Weights of a small transformer language model: rotary positions.
Each number is 500 + 50 x the weight over its row's rms, rounded and kept within 0 to 999. Layers, rows and columns count from 0. Numbers have three digits each. The size before them is the row's rms in percent of the matrix's.

# down: layer 2 MLP down (transposed), 3072x768, rms 0.0866, rows 2814-2913, columns 192-255
# up: layer 2 MLP up, 3072x768, rms 0.0924, rows 2815-2914, columns 192-255
down2814 103:436485510537442465508469450472516444455489498594457455475469458533477467561479454472542439559443529549435478487535549509513547510475417447512508571481498520490509475446504459530391481490545460
up2815 102:492425499558558486519403546456475487413501524481476535548525521467441531541539570550570522517464439550487559415502554654517496493561479529459566458500446568531460492526496486605583498525501459
down2815 099:475550512464452382458618499597446484537497546523556543493512512502545439457489508478420486489532536486472482639569470356496563411515512488563448524473548437505541502509463470367444456458408521
up2816 099:489432488458535546452547432519409435474427505478521591507564459500498452485447388444539461504567556533496480470436577538537478447471481625503450427514530451472553525471465565516517519527591462
down2816 096:547517515565531517547453503436463538502582548536509535492474580580452562534455576538434519491491420477496503466495443414452527512528495412534496545524409493570467497596428412484529453456432505
up2817 101:449564507428422481601419544513505438491523576372543560546495479471512452460537559472433451508578401505490506637461481518536452464547412519492549414463530533453528532487577536562478487448471572
down2817 100:502452472595502566542585420541478537473475452483516493464454457555471514488485491433543556553555476432523439472510540489538482475440494548510540555584548542458557483500509578437458548488485452
up2818 095:381483549604582468543548536505502526426467469490496457574504488438512545512568505530492453537519441544475530460511436442533539465460489491374522400505448418596449567525412469532475491466497536
down2818 099:626460462531545485506511456560592492556405520470479485458548486477525497530416565441501530514480500520528483535527615513509516459502429596554520535467472526428571530534570533478484502414493392
up2819 105:417540453514360495516508469521510484575513497426423503450481593578535475507486570390477475417530456486477462511577446408531509558503545458534474571514451406457461533485489620511481475451489532
down2819 105:592508433491482473570461472495499486495509475537424565504436523479560573544433516465514452422476496417524460487593546499486471507376536399465544529516524482368497538469514536494578435507503467
up2820 104:481605434573495523451469582474479520391516505464569492579485431531529510526542613497583515551479452559540539536446491472461435537529600576519521459581476468638540505473471501570607443523487453
down2820 103:475471521453542529519571515503481517553428513472593497446512416453414436486455584594499499490534449474488452508487514539578556499420473479532555561504544486459508537505535452431582506581458528
up2821 103:464559544555467492469499464511525482510465514420514544539436514503397469545579510479503549528596555473425504497517498512531543548448520547459496423584595532520461442464576447408480520424520432
down2821 096:508462524443598508542518482483507547502513528528546457432542550450584571468457465527536493458385467487515486486562445479440496396556527476445555551479412493516534596575476492580514517538584546
up2822 103:483495592430462435504455512467472541568509565470614420602506478452453473487535439496532537577545467469458499468542481574614545509464479539479465485426628475530543591459524431476477578554498534
down2822 104:410538456497533580391457513373520572500518436466518573419476521610459486497443523534492458483526468474589578528577587446433502437498530407541460449460418429560477395460549474539500431494480516
up2823 100:455544655534492521527510588507482435453559466467558509460474433477576503539587424525566472547480434473625526504463388489607507521506460630496474399595481490378499531498462545445484516497513442
down2823 100:522541459568548387448524496468484609483467508502521583498509532503537553398443475429477467531501583508502488520448484499425519383501487421461495437440513458626525582543611497581467498445560470
up2824 097:510514509555459468546492526499506467518444482437534571474365550558485518450541523515461520519416376506446452461471503485526484526498431486451476434545559397457522427420419523450427582527517488
down2824 090:538493532534627578461574520465476578464571451534431436535536439484505459457427399464424522496562500504524487552518464501533473516444553512548568519409399566539406601675576536473440444503506513
up2825 102:535602519462533421613497558495454517489502461550545444481504434447459444469436490458585548488447508529496409498428496487499399475435418513535493511472541543505533539549473567471552517579497510
down2825 097:519407538476497539387484410534450565518524510461518537559519495568564586452546440568380504501485481449540586436521429535480526490464586513556427503503542462509549465531564472526516460413516496
up2826 101:523481561582525551584445494485517524477568503471522508543509500490554445502503494532377377502463551568538409511438373457532603455626568464468487497525495523527537443499491389524573556517531515
down2826 098:447551504457531475380587490478462417456498545482404479478488543491486564551488390434527553506548517550505610504565571486504345461418485525563486563447521491475520509426573540486534480416506575
up2827 101:477574526529517518517500484451459534403390521459689436585570499524554474471553513493495554516489506560540520492420453416528459474541454484529531560516503568541455494463496558458555494528570535
down2827 098:502497456546582531583503439571454445569425461525489471479439545450448411555455461530442495509516473466499472537629488529459582523504531567490453502445447433459529468432444470547464521457513509
up2828 103:477498489571433506526500531532461530518534533515516529547547441476538558498542464551563537504596463479473481602536503521573507543545493442516563518440457405583501448512488579444470517501540381
down2828 104:437377484390421516469539522375462518560516438527410507481518510484483474497542576384492493505465556497520389462520535466554457503438514503457433462474470492527571509562503489485537466552426465
up2829 106:604523526481407447524468510497545546498513576537429492591483588483467442476400450522486430516572443474542486597574489475495571437500474469485533558556578397525424519452487495450574503511476450
down2829 107:509489521434463520450551522462550384496403452527554472517531504471553512463477548453536569472531578508527494485514547490415526392522517616438568531524544491475509522515476481545487502479585563
up2830 098:490518447454467601459436559549396508557562465500517445465448580539462486573500513524434521480523480534421429522550498441578580472533536494556455447527464435562504406508580496475481557531504455
down2830 096:426488505531535429447574456559546505539507494555507577611554460404557554484442456514509598487501512539595458479344475505523502556544406471441503565429564554402548543493441498488562423397499498
up2831 094:489488540554457530468488561528439428404608586507563422576445445522474500481490470492503377514463558462472541425539549529498435499456546595527522453551405472480573458611417538425468411544418476
down2831 096:538534536509507540508507482449513506549489578524528464513584570513512574490604428555472511504431485498460478522538413527406474501594444489511606587494508500418482546479553565546517487516562531
up2832 098:549608512456582569480539643504557495417535572456511525534428449502556523451461438463546560445454475472509493430581564512443498500449547504541462508541425530515515459578447527521474502439605522
down2832 099:522471532411539456461402493530463382484507453516520524480607591494393483492525527509479494564477498620503445516441507558467484598503572598464520520480453514462482457540493439438479531515446550
up2833 098:569524548449489539536479515466505481489515545567543476552400475506587522442519360525500501521507437519499583445562469524517588486504543391486470505491447498449447508574533431404413501613469537
down2833 101:473580467524495477464597518446506519432453516425474492449538537528440357449462541500473448461439546487526459494470558521510446415465480633521454417524524517463484554436444557607544567495472451
up2834 097:558454482445519601540428386540519421524524540451543488476523527514526477538543508447533470448567423459444396505475525451521474489489476500503512453548453420424492626527461526545491453487514520
down2834 096:398482486442433505490519492555463506553422530475505551428530526509551413530523527440459469511490535500484556452478472598500526456438490502467545457453483507574410485461544460514460543396534451
up2835 105:638530578522448441538466602467526483523472514534456595484490521533524560513486522481449537446531486523515422565414498546417462519590562443455557509488441505430437559599524554429462508564500547
down2835 108:474517523501560485553522486534502529483369442543495565482492459496551545461457609580557547495514534526460505452412489585492541576531493540433459503451539527502445439360472431510541563526390554
up2836 103:412456593452493633590507467426502535392498448459517459514541550591452528522523572461551473448464394433391493436526492535496582511492423468433457510476483516449469571507431516569542545496584508
down2836 100:650470437509406467423469506584512520592540570542503495461541513432516497448493471491465561597566565607615499522546547531447453532490505523573573470478418454533498542468554430514412544507494502
up2837 103:551516484440553597531521459466413527498472561483463463491417536559502440509423435454485477490566526364584398581485568539451476409437438487557554525565522424533585478352470567568519673540459521
down2837 103:420565514563444498506524518468619476504549513449549497466503460456451533519522525495577579525474441579390484454575539504480550520547470456561522515384429521481506516517490461455452461435541546
up2838 100:489451580501521404540487536566578520410507478471534460502465501441589545587488579489502468513464429456512495503518537465472479527453518481542464474487490487554505424439395557603523461455554428
down2838 101:565516506508473556479591414401425480523543476541527511544593503504473398449485520471428577512546505519474552493498425459497487419497479484469520565470594399442522531462513430427501492534467483
up2839 100:488555448511562523513440489494621428544529477590544541567433501515504550484503503541502524563546427457571486476514488480567578493415467524503467450567428509594524486514470529436452519446498618
down2839 094:505450588488468453506557490500410642421460510477499462464561488469473504528493496427576531436430563567443603560507529514440501490602513443482544533444526583409529481459507431598559469562435448
up2840 101:501589427410513445403490602421522462515434550484449419493533452568550503506550535502549487401579513445446492530475501525494396529464536512412571538458562513465502536537521496499540611539457492
down2840 103:546481473552508507493459438542525517443529503460494561518420591435487397503504382411492486582560476500541458486549555525566547445566524508554448432558455483570495498346489523510463503540458569
up2841 100:508500481521537573465504484457486428526509468562529521522500457424547499500476565496588543583524496478513509544494465552476537506511467600447561521505464490538577549515457491545638538428521515
down2841 100:534526430518482440631539463604521532429489449490541529498521511558436501491533436482469496481514486480468542577469464510539579479462516440435458507549488473493490452545489462491502522578528601
up2842 099:516582474488563541453457412586484469416533473450429590501435495472498578451420475509426538425563520535541537480491481458545487473574445484582535541593480526362496528575483504531498539519506513
down2842 101:546392624504468461558452476566584496496471525566539493548441398498546389417526563456491516484434550574444524470578529430542473445513623472486513512458469486543478443450521486504536503595472519
up2843 097:511596484460476510492573520450549455515580549548421590520553564480606533511485493589497485522476515581492411447513492506523587530500464562444391491592521493528430477518511523463510550415508562
down2843 097:472442560463501635496382546478514474445484534549547499479493560485567483420473524466551468413509436457485562475414497558430432581468505415554520551569421478546591503605520575486535539594493416
up2844 107:496476502554513445410496477615486477468545561468515447524490510444522516457702485493512463476437460524500586486445469518416562435388523448460544467533452462517643554382451476635497529443519562
down2844 107:514551527529447475458438457465621401497463485522496493438488538438513447530448570436521548572450584343522512504479502437442512467500490463589444490542450562509479434544476596411500527539550507
up2845 101:527462468444546551525532492486483508362453500497403513439434427457591585456516459458483573512508516444478576500414591508466495406505487379496458471607585514467461373574558475517554458528460555
down2845 104:488542473500463456533493548509489420546555509504514528541512577566414505547467543515511505479496580568540451524590515529534485584487510487465560590418496479482487667470408494585459480472554480
up2846 094:610474582471530567533492586422545452508496497559429579496642512388479503491462506440428448466465555511582532547457407571429384531569455502464454529487534462456474443520455460486531451503523448
down2846 105:484618612502424495488548470392532411540541572482450423537495522561586483516437530448601450545416421392478450473409487430539405544486550468468436431435423478454508502525415522446466478462514446
up2847 101:493491542540567502491503565569487505537481569507522580478493506407407506432520493559485420557478513595523459514566528476483584473424508529485577516464471571505516612487515511553505459389504539
down2847 109:535545567469520520551520435434513539443496483469491545498471418542589473588458537459601511491458514502464410446503520472457585478506535524605547433558540525442570535433484530496495533495575553
up2848 103:536524570475538506530638469495512475509447547483410451511517527448543484430522513534581511525432462485532475514561525568513492560397582608529522500482463517548517466623473417485466425447491521
down2848 100:533490440535549465487498488349441541565547515472439515602531590495537448585552517525506387549474539650418523436536528515476507581493474576574471520551538409441496511564561480517472438514563526
up2849 095:544539443514510430550420541558579526481549479478468427542445535490518488500439547484495505442445420422538477465546563560547562459485609520559541477549516535496486498439558624559592513492406506
down2849 099:403615413440407525495411561467555489527325523452489517476433495507506466507535569507591485398551500436534489461507468426411546551471446561536576465508442499510455565445445512527487556469475596
up2850 103:468464478535480511483464525545553503433540544498580542458500563496545444508455618427521514505526603537375581557474526388490565490465490558483344544618507484478512503509524537463465472518402531
down2850 102:457523513514431543456492530481438506471499501523490454461420495514426577453581412565425421410527456454566460459480477506523478508558516516507549475511459488508499480474433422524543527556519494
up2851 100:499526506441557561512532524504493619523525507508487480494490436451481515539517418421527503536550460461502486438515469505570555479494494455503428503502481516473492484555478449508450537432403509
down2851 100:451464443569525383503539399449490494507507504405466478580586507538457449566427592520504514484397484462466579502538530474474423524474469605510500492412419489489522457512544435562537508587454552
up2852 097:539417431505557566515462493498536476584472500495441472442569553503590464518416565523569527547475585486533483491477503560531471575530502515551519447530489457543488458530409527443546538539559509
down2852 099:508522466550407388522521594568528540486432463477489488587500532367554559505447535441474443473508495507455494451460450416462563432437503513404575539516508505507490613471486465535412555550478539
up2853 097:487487433435503551554511522584493493502534504525490535492406477467398482476365440507422532515552526489416489442490531499483538588466560616470496458490497512529445454486527455518481493452509523
down2853 101:476471521598493515512486564474407485515549527541464464517558529455613550483531601431590496468535529462532421426537493571495482436445494480565577469503503477462489556440384484597554507483517563
up2854 102:567474482555387499545469508443540483419529467421518520503560486528429526542450557533495552592537415581506599408621496454438555461505445595449471573558470540463438508499587493482532576475468451
down2854 098:490447531460623510482552497527484590486554519497500477531517476593558411478534529491534497442473532538563544461514610547484505537461534399429495469440496567484647499593483464564508461481528462
up2855 100:540506525468468522439486497423479488373506541467552512544407526510477483502537587498479530451504362479471513501484526544502515488427585501581497528549501541450525566558519545383379471532558554
down2855 097:488514540481616498540537415567539498563524484554469454407575507531447575479494501510539428587402587497514510411579414587544478524610419533376476468442420493545505416390586417526538538598405497
up2856 102:559545477591384420577440513500389382547472545462474455450393547518487450537516492435612555513461551550525579505508571495504497517444504486485508499514573508566488557461620465455614490468453434
down2856 100:469390444425556590418507533559525526349526500516541552544473445483472508499474551498437468541516450467485435524485446502511505477451498478498507486447454484548469461501455517556487535500490508
up2857 096:504436460494465449519429472539529522462504545506483638451521473477495434486588571586492522515512549543520477522456451576548512479459494465520490512502427490476432536522460537452465473501498485
down2857 096:486557435431495563532503530418471416520436522540577371447461567523456535452464528524509561560559470545518624493511506487413556502539495396506413439441518552469613442438519449520560524567483490
up2858 101:422421469430412513484499512432549614568495419476439503470545480476500478502422590523525564475497470457391558572576420513544449517511485493537473534483516497481463545429527456443474620406493479
down2858 099:523571504505509487496498554507484458516482494574475480465491516644446526528564476549508449507422497522548483386488627453479515470480451448463528452522540557474441545499443523572483467501485511
up2859 101:501491518621422561461569470447368442480570498469555426434518461475619410441528517522513449471553458554510487494555462495472401486553587623490457500431602488492567445387470547487600495532520562
down2859 100:488439412541502446511578466574538534509428480474512484545495536430387519551482506512461442549547516478559573470483576481495456406568478466421451529530403591624501521483524499514467564556522438
up2860 095:485507639467498420560437468393479446532596499469495401551543503532598549452562526488438485524514499539520546381540535410449495517484515551571480415642536523581536563458513612574464485420448544
down2860 094:410468518533513519471528533535499515460474482501498552383488551480499498577466471535471560460468472476504456586509477623524572456503512566403492523441447487444411455519546444468544538484582389
up2861 103:516566487468638427595517540614403541395555582523488537470459513464552497482515514410522490514496478510453478450438511498605454428528569485560563462388465515517436407573401514529568483506486446
down2861 101:529497478481370542507598452467516532526427436476530446444531499476467482472494526623419462425467495527501481569511452482455643540492451502467481553558482485455451473457499472469567543516435554
up2862 105:507599544538402520430373554542452450459567605523449454533433559582519576524510451529479453526640505461531589442552520489509506512508487437489489497436502575491446584535483498559567578547497482
down2862 108:505494512501588449427487481430478525572521415490535504438470474508461532480469569501513519432475569574456537601459564556543544535554462560540515545481549487411552471421551389514460454444460497
up2863 102:492491533562516497457474470509397528615495548531517586441557510472478448477515493561468439513462523483400464543599509531543486469522516482437536477456532504617454521545503518547443551455593494
down2863 094:469494493484510539611540523451547462445448473449477450485519542472503467502542394485501605501563542470528501457503509490485563554504524526500449541458474459429594483473469529433533512484478547
up2864 101:614462438558416395551406421647566456523503500438517550463468485501502535567588569591559467540474524575472540456603525421520519574448539473474525527547492527411496463512476536532538489560446573
down2864 098:383558406465525591476562506448420446529547427535444521561491501490482520408485434449465471523457488447460473471466451478548457500577491496515428418434453488531510525545532489479471533441527431
up2865 095:533508530503498524485555474435506541607535564568461484485411474568522408581478499478471399537550511484542489538527616459532575581517453448562537490468531458482572504502533526527513507435462493
down2865 094:552485439551534441525464516561506490449494484493543561503553477442489527332526515499494560496452542557489477405501402543501430406468593517488492492565425466498513494443565436566445498536547583
up2866 100:498492535556407603551546510549377480469477505497456500474471481513509522485519418491502459524524461490510559505548492521451496539497541497603443464506515466550495581489472574558555450441491566
down2866 098:540460457409553490556407580462492537480543511544502504439450568489539527456423548565520536409582550493535548454465511526527505412469466501478515534492487513468525501496433423379551580544472446
up2867 101:428529438473519540541536517467432592532495502403467557522494470491413500562475619549517486495503478455510464429468561568514572544438491586493482467511429429498526542420529543482535497474518441
down2867 104:436525481494549461449440555550540558431487417461517522551433483479502485612544535510485483460535561594528503531547599523455536456504491423618514580428458454548553466545495430526504597555464502
up2868 091:479548577506440573517438462419539484517563431590545530597438481554557537553557502485517544560385567588554494488410523537497447549537491491468559403497479571473508525393582482489575389446448461
down2868 095:543510465534492554544545498490424530450511498489429444477625538426486419446509514478490532430543514410453498462599470401460475418405534538544484560533526458488503439562460506583522515493494530
up2869 105:579578460496486556557425519472502472460520545558536483438538487572546525526394443481559464504622493532497550485495507561503453507445491542495484437495549527516545529608473527514537588522460584
down2869 121:423346449579409480530584562451506462648453525524498536464574466441485588440572562532470555425464493433519447445536462554496464548541515432466484419504491555514488500484499506461472545522461501
up2870 105:489459533382499502567535514456447455532497485508471429572586604463503481434413466495536456536517482510549456496554492403429619483563466368551445519488485517477504490529495552479452594493534572
down2870 106:554521530479501542464510464523455411550573545516537533514519499475456379538482483498512479557534570579460463550520420505570403490505548461458543390517444496530528430353530459480509512481466409
up2871 101:520543436585456469526470466484432490481542459557438493483506401425499499444539517421456390430523466511391485483551487492558513598546571548468543486458424426396484566412502569506430542541469623
down2871 101:514547522496485669415510527447533454496515490456425538456545464538469559526492412504489483535435450501559513500546524490516552464469498501489569482608427551416438458524420486474567504511563426
up2872 100:486503540470461592443479561508500519476504509501584518534501452435520514484526499477482477500520593526558404517511531409503468413482542499458416416468542553533512524540457419558547514549562427
down2872 097:545467586571571488493433471460526422473546463452465511507552493566493428453539457518539588491477415505492545490470496545471566496567390516542469526503462489542402496413563474453426468404449513
up2873 096:539542504515471577528491498396530450463467499535437534469504423515576554518517555566499487404549510486502436543490537567469444522555449488490512492533569460561503514487550464566558417470496532
down2873 097:476468520536433569518562491583481432411555514500448524461417498445452493565450491460534540574459498537468519465474620444462550558509482389513429521486525479440526484471457548453464572606494475
up2874 096:515503397619497504521464443463496526528536481524480464640620525511520571525636431411516454588433532442428601547494495490573495446547485586477435535425540569524420428489535528524562530490411421
down2874 098:575517537480519442480492548549526419464438542573390467442495553559439478463492568575456489422508545433490513441511531569485505460453420458475438441630570510577443510519521460466449548519541520
up2875 101:505460472488464489481573546552526543540553471548496525507470468554550508447571451520529499526457575463500518523579523445462574554446479458521424511515508601302590597475495435579578467474550410
down2875 099:564528453468542596482466485439444497506442590564501440553515521487506475521449433447512435416575468537546487371397427507488493430546458439436532510485493369610396494463510504448382566475487557
up2876 101:452434439508440562458518460420456448509461539484497478458496524506503422479502432572515549592496546503438482427543401540453538507439477477552453427551499572522541597475554518481476513436462390
down2876 105:503455578496414464533458508501574488569428487463417553542445526407583509505470468411454520533537478528523414509448516468502531449433460486484470444574448536528513525523514548543488500587460543
up2877 100:437480490480454504497437482561487550552469490466565491473573476427550516624567559516533521444474428492463541540506568494552502540537574465489494374421565585514470476532433502479428558452466454
down2877 100:466504555489527475508574513528393491440466501528529562525466536567482538388468508485495444559492514487441482590522519567420514545497529491555446510467476552470492435454520469494482439532542452
up2878 099:493438572453474472505544491454492585513548514535518436517505555394568426457512473485442474444507472468576533488497491451478467493571443563534535509518513474412423506471464476431526519472575483
down2878 100:561457507419582516523453544534502496470431593450534553583517462456423433449480483512547541445540495593449498508517475542590537500544509464426525555483563514588495478553511566384491591536474526
up2879 104:492596512439507451445551373552504439530465519547336481468519448455534550523517476456571433498527450496397548521487445454481511446426487480498492517522530534516439467494450542515511491445529457
down2879 102:476448449528512543498522553404591541418497462536528491527530502513493417473561515631458554502501475420472471496571541554465503547526482584510566449469525590492419539556552554457480497562502527
up2880 102:542487469496459418409486530409500506513447435506407511393475539484511510584479497471481510611533474467518443497531539424491554544501479441512446586454535511549542482523513501430545537497490434
down2880 100:433564508465572423562492491414379619520441474474499502485497503533474456456500414504505360540441520488489467490385424580537526501522532434527432533474506477434490467474521464516563492496459443
up2881 102:575481430494487566442518699450521402463581501463520592516430488478585477469423556449491538510443492454521500555577455519409556535527410507512537485592506472528479457453424529471509565518421516
down2881 100:481521564459548402514495413504440530456499498551561455424537553500454489440507503560482459461561551494538558491487472527593465468483576465469482666438547517499551543535533523460520415500567497
up2882 106:560498588514549510489456520459535488544531507538548562542516435439492482526526514486456475520457484388453551496581527503559577527503487465463521493436480517421560449568483573490554510478507534
down2882 101:449450429498521529492456501572486528480480432531500480534545498560535491582525496385570497466480496649457472535427489522478476526429413544575407521511456513486452549481519473570517552520527504
up2883 097:531469463588489475541584573537525440471573587427455501454463605402576511488456483501530545519431485492470447373441451526486454484583440478472569497472537466449476534507569437472563487487592504
down2883 095:506536501445574534510440471408539511527479351541624407501564508494473527486485563434502488526492478497546501548536566480507543578461526546453539546588524563532445543468469510598436582493450454
up2884 103:503577610576488510481460554467562563553464489524475512514481476526514489540558573535519556407500459511506460545493572453529479559469498485493518475481514452516509441513441542526562457455533521
down2884 102:475414433495480481488491454529498486519522403495491429384483548495506521400482442424443396571467572535504462439552536539500477472508505535481543503561517540505528582482635437461510489578435486
up2885 097:482566484515452519442438570518562498559522406534474574429529519584557488544405530531482417521577618431434545542442424494557448640528529536532452477475465413545530455540451506502508523482464519
down2885 100:459544530576556509641489478538561487501491530563432567430443493479487479601559470490430583458437453486608463512644568506555486472509561462477508517412567564485458534456527491441470562522443525
up2886 095:529449447528527528482593490501508590533543479553467536420556527491480445583521584487594505466549515479529463425521619484455479537396506488542513416465418518459570534515467548451560509453536425
down2886 099:500518463409509562518487509535560543438468519606418560514567435514450527503500559495481499440498514627385536515479550461436421456536535436513439518489469552428528510442519491565502484366575480
up2887 097:486487490545466507496476488482490514612459606455474508528471393536472473468477497527484407535559555556518505521414402561452547511501495512533595477591550530469459468549537455538495505522488477
down2887 099:505487521525480576523540482571562523460467437466510494553541551533556488469487517561520519463534532487502418452481562468503491479533422488496454585515527589522506515473453562472491506394478538
up2888 100:617456528500450506495502628513457533501486605488510577527544566475467465587400368514528512596479514533545490513504544521592492507533452563451492490451479583555504472521540466493521505423379445
down2888 102:547551562521380458410520509566507523491545543419420493510510467504512536520543450459590492476532494410492420400497465464478493598548509563467512456444441531558439483509501427556456525559560445
up2889 097:457578588452443540475406597536388501452455523448499440544468514489580556528489470547488461448510515480490507521579554436547522518485500550617534496476355480513553550469502456512524471479581503
down2889 092:512526444546490569514631419477543500530525462508491516522541502551441355457591574451546561538399502525473541495448484508473518488470570428424492529483601549519464461523483555470497505601437446
up2890 127:548484549487523577525465505538503439496458464458456540439505518558463517414480514483408548463534492425522598500566572524496490542536573524475463495460294521463447487556589598509491559478405500
down2890 124:457413482487459529513436542522568472544495596437385511468441449561487491552531426577499556326473492392462500521498527534557472523486564543574566501438551586514498460553530499484515513482397488
up2891 099:484473482507463435504531551447511505476478474385470501559512536458510414585480521448557468520521485439485566549511505597430528490466407529556608563521575412477441536586490470478477479402533519
down2891 099:441535568497432582522499497569475485523439473591503447417472519556464488478486505606425504491412549598518495561508427431556519509539579503467447476544445551453605460452507522532510463574428502
up2892 098:524622489493429521452454568503508453488517503538455485520537558534479473457514541477525541436463493536496392467490514466491483481511554412517558491538545437479494523474525409516507562482487584
down2892 100:459398451532618517554587477606593523534515445510482487434471529475558498516577476552459505488559541418411534580542517508545469493517493663556461494503522472536553452501545578507455483489546470
up2893 102:631420448607436576591489506524501377522508461565437493509406446553464483467555538512486497445491450565535486496619424528634498554476424491439500511460516494474516518543496446523548442499430501
down2893 099:438534522481569465475484457491489564513532535432467531445557575492529492437432370512493519558448513409484505502420608427434426520520597476510472481477499519510523525481519558478460569426587521
up2894 102:516477503524524554514496461571515476535476433549482585401594506514473389532516490515519507511538462436513464412525467501517586403542504480531540527442505512585486385463421465444509450489468563
down2894 098:491539436508462543539539519503541482417504578403521404511534444563566498428539484447398480535458561528514458503456471485517384483438497509464420443535487530408512588520594574536450579505546398
up2895 097:580504564439498524484489527493516533485507580456558472361569556456523501444475522488443541518500520535470512485571497555432528528568446479435476520491475496532455497501410499457489468499566527
down2895 096:479463448594511460448521431518462551522474461583423557550524460489493593379492529499571480545516452446511461505516551517535579528509565528437538546564423548594474494508570549442524427555592370
up2896 104:490519444577522533544512540447467531565503534524548572614629440508531573432513506434459609555428511501506496401480548533528555412356535517430458523497463512511519485457543475538657546506523473
down2896 103:481491501464564450535504460473390518487513429421388483445540526507388420539458463455536474538450543556482547409567437547453473511535548576573611478504474539470426518584484496592527476435525469
up2897 101:497503469480525532459544576529553650493519504505292440370533520459548496537495588451529517461599476524516525521455537471415539450434548499572505510522463463456557499465576549482520532350384418
down2897 102:518503498553558516497440495522363527530531533445599492464484545626509457420526521510425519506413540548502544427500533486467551564549535500417533498478511497504398488483469491449517543559561573
up2898 101:534511516431502511472485470486488560429493497561519519505475615560601463495465492524594563469409534481487419450579444491555531509566568511555596498511578477610500501515507466486384504514500420
down2898 101:488494494487399541519545484433564478470520521540402463492485516450503516560449487532426463530565492418453497518546481424478500518538579508530577477492476554507418469495491585460535476487505509
up2899 102:465500496565486434524522515538452439500470476464490463514464578529492424510382510477392444510515518503516420412529529479502562556412446516480501485523484457546486518433445612406498466435423493
down2899 102:453623509474422523495517566360549486530545566526480462537456387409518489436549529574490522560559511483460533462454485557526551529516512558546475596502531502568554497531486343593509514540537583
up2900 100:566518465507504410533505528489467450479536416458559546501487580508452576550466441455559381446561489451508478529509553573344486458445508545366457454459521495505446603531528556542398515443566555
down2900 105:511524546473524509492590395554480535459473509527530503432515520522537404512501544392489471441487507523479527572489519511508520445341473487489540581443489366542512525455455547475522556512642488
up2901 101:455484512451432494439532531497514400527554478507523557467441578500499467486518674556650482393496528473503557555443464425558498538486551504564486500495542535543493539559548561579539431527578506
down2901 105:478418491627486465594518448505529473504554533494503509504472554562484524462610518550532451482544515487561525425458467549493591578594479514504490461478464458538406497524484536528551499534431492
up2902 101:520518560442522509439468520473417434548596527487489477465474480543489528553558472534330434512474571391517469481442559461410535483488517496567468514464434499452514398452575547442530507426526445
down2902 103:467491455428467462433531462584620537500495453519543498472519581517518558527479514468546512437513559571536584496553496445661472550509528563538540418560473472505527514593454410564452483496450514
up2903 097:502458483444519575563469396488558372438521584566451551546527554413470494471487476574468426502492437550576531426439458455546555520550475613553616544555482534547539479497504501427538545486414531
down2903 095:443550535521475447456574587492533518474486408540533580482502461522515499539496484534467483536524419499433517506574523488434469415424562487548419412508425429495508540473497610499503422550526473
up2904 099:576509470415556452626485581575537496472560418526467506471522550558527501496430491545483472438477475423418455465527469484666503582427518640518427543485562445467522461499490538482476457454485481
down2904 092:436461545540455526393441458471402382479413532529530446527474538433455562479606525528531546496454490550578462500532487562360528459602489427465510460504459541570485448438484515561503523565459532
up2905 101:522565503477469534509540542483552445488558483426470544491498547529464504642438507599514469496494525459531487516538542512532509474519455454506517465521524452398593519520555559488546456570454428
down2905 104:513414480530613541516477431435551484517457511500453438467565443529472513617498561524476546433440449582504466408526472422424431435500468524457471538545578474516506489606451537539470542521431503
up2906 100:521482393550448503511473483507483477467486413469582538522559525445511501504534483551459478531477436434502473567485416472479526599354484501517490453506477512488370500624552426449566563593552538
down2906 099:461548544523541606515549546440432536566505476483473477453447458532505466558444519468475544545519576514499541526517600480505523417617513502450473442452499502492525483415424519514440465499465575
up2907 098:511463407512432528433471503449465522533528458410451580471515460503452496437504452405486565493474504401552500575402517518467549444554568446442508536484479558455497391487500464487558492444446533
down2907 103:529526443423561578537523563540495548520540487476486555424470540426581458558541602522573489509569501458524540467551445436513519546508596569540511534514499477542543501473492476511489373550510572
up2908 101:454461450585529441532541426502503454422562462464475536442469551494540505510515431443431548444466548487415495540586528419496496516478445550581561481493529493502451429383529463516512533415575460
down2908 100:502526459534592496511504537484416522513482570496490481523503573492501461506537529509622502624496474504564514528377523474474457545487505487419433464526486519554510514482459508501499537515503461
up2909 095:537487535466537451496465477527421440456504432483444516545526474449444455484600533550478542541520612501457525659465534573433510462540507520435577499461508480467388488469534466497484419478481538
down2909 096:440469530560409572494558559469565514552476568606642539482485515550509545498443495493526482482506393485503466378484472451505492553478455471606401483462516491485546491514491535570528546510485489
up2910 099:464465479418428571478490379403525522431482489540436500551536555591462583472462468504512434511563495489553577482531418503514562435514639561468496499554537441495528484573529490493576600554590522
down2910 098:515512518530516445520516465541611452555595568467418505471523471412574447484471525484492477530420527530525392528491553517511475494458436452554451549498486496481541390502475488493466456448426577
up2911 097:615596534539479530447478416569570412523492499523504542491507481501571504559451456560500520507500481491503509428398514484515503509556472490423480482438499554523566420504493444515467473536400487
down2911 094:387422544520564532494514519447434498475502548467505441520521496472398411522483488457459553486494465519537507551575521627555514512443566493487545507483510478496540545452408527449575422461629526
up2912 102:538509461544539590603550568429568455525527568556449556478497497534552504480439457414508457516512529549482484510480595478536455524424568596521455491507505467499585405508556469497556526500413498
down2912 102:498473422462504544442494482511492500425543481521408511489597476494579474447488496546544610484447461445511543454573461534465520437546486556517539628493532431508447564513429487520538538523477473
up2913 098:489407394424501396457475547516586512461497455518539585495580503537462546395409527465539499583589576537481515502493483382585472456541431557517569557430446516507446470587417519573495511545464504
down2913 100:571536520616550588554521524373396551475511507489498464596397503496502493474572437587439535498469439553447389495491437556540378534402497535464491398519612481518534485480498576524411507550472474
up2914 098:627552507444488521516496490510477480510543512436589516485437499586540436529467459522470478442565459479586498564480446466468526429537489485570590497582569551527527581585498534527594497498484544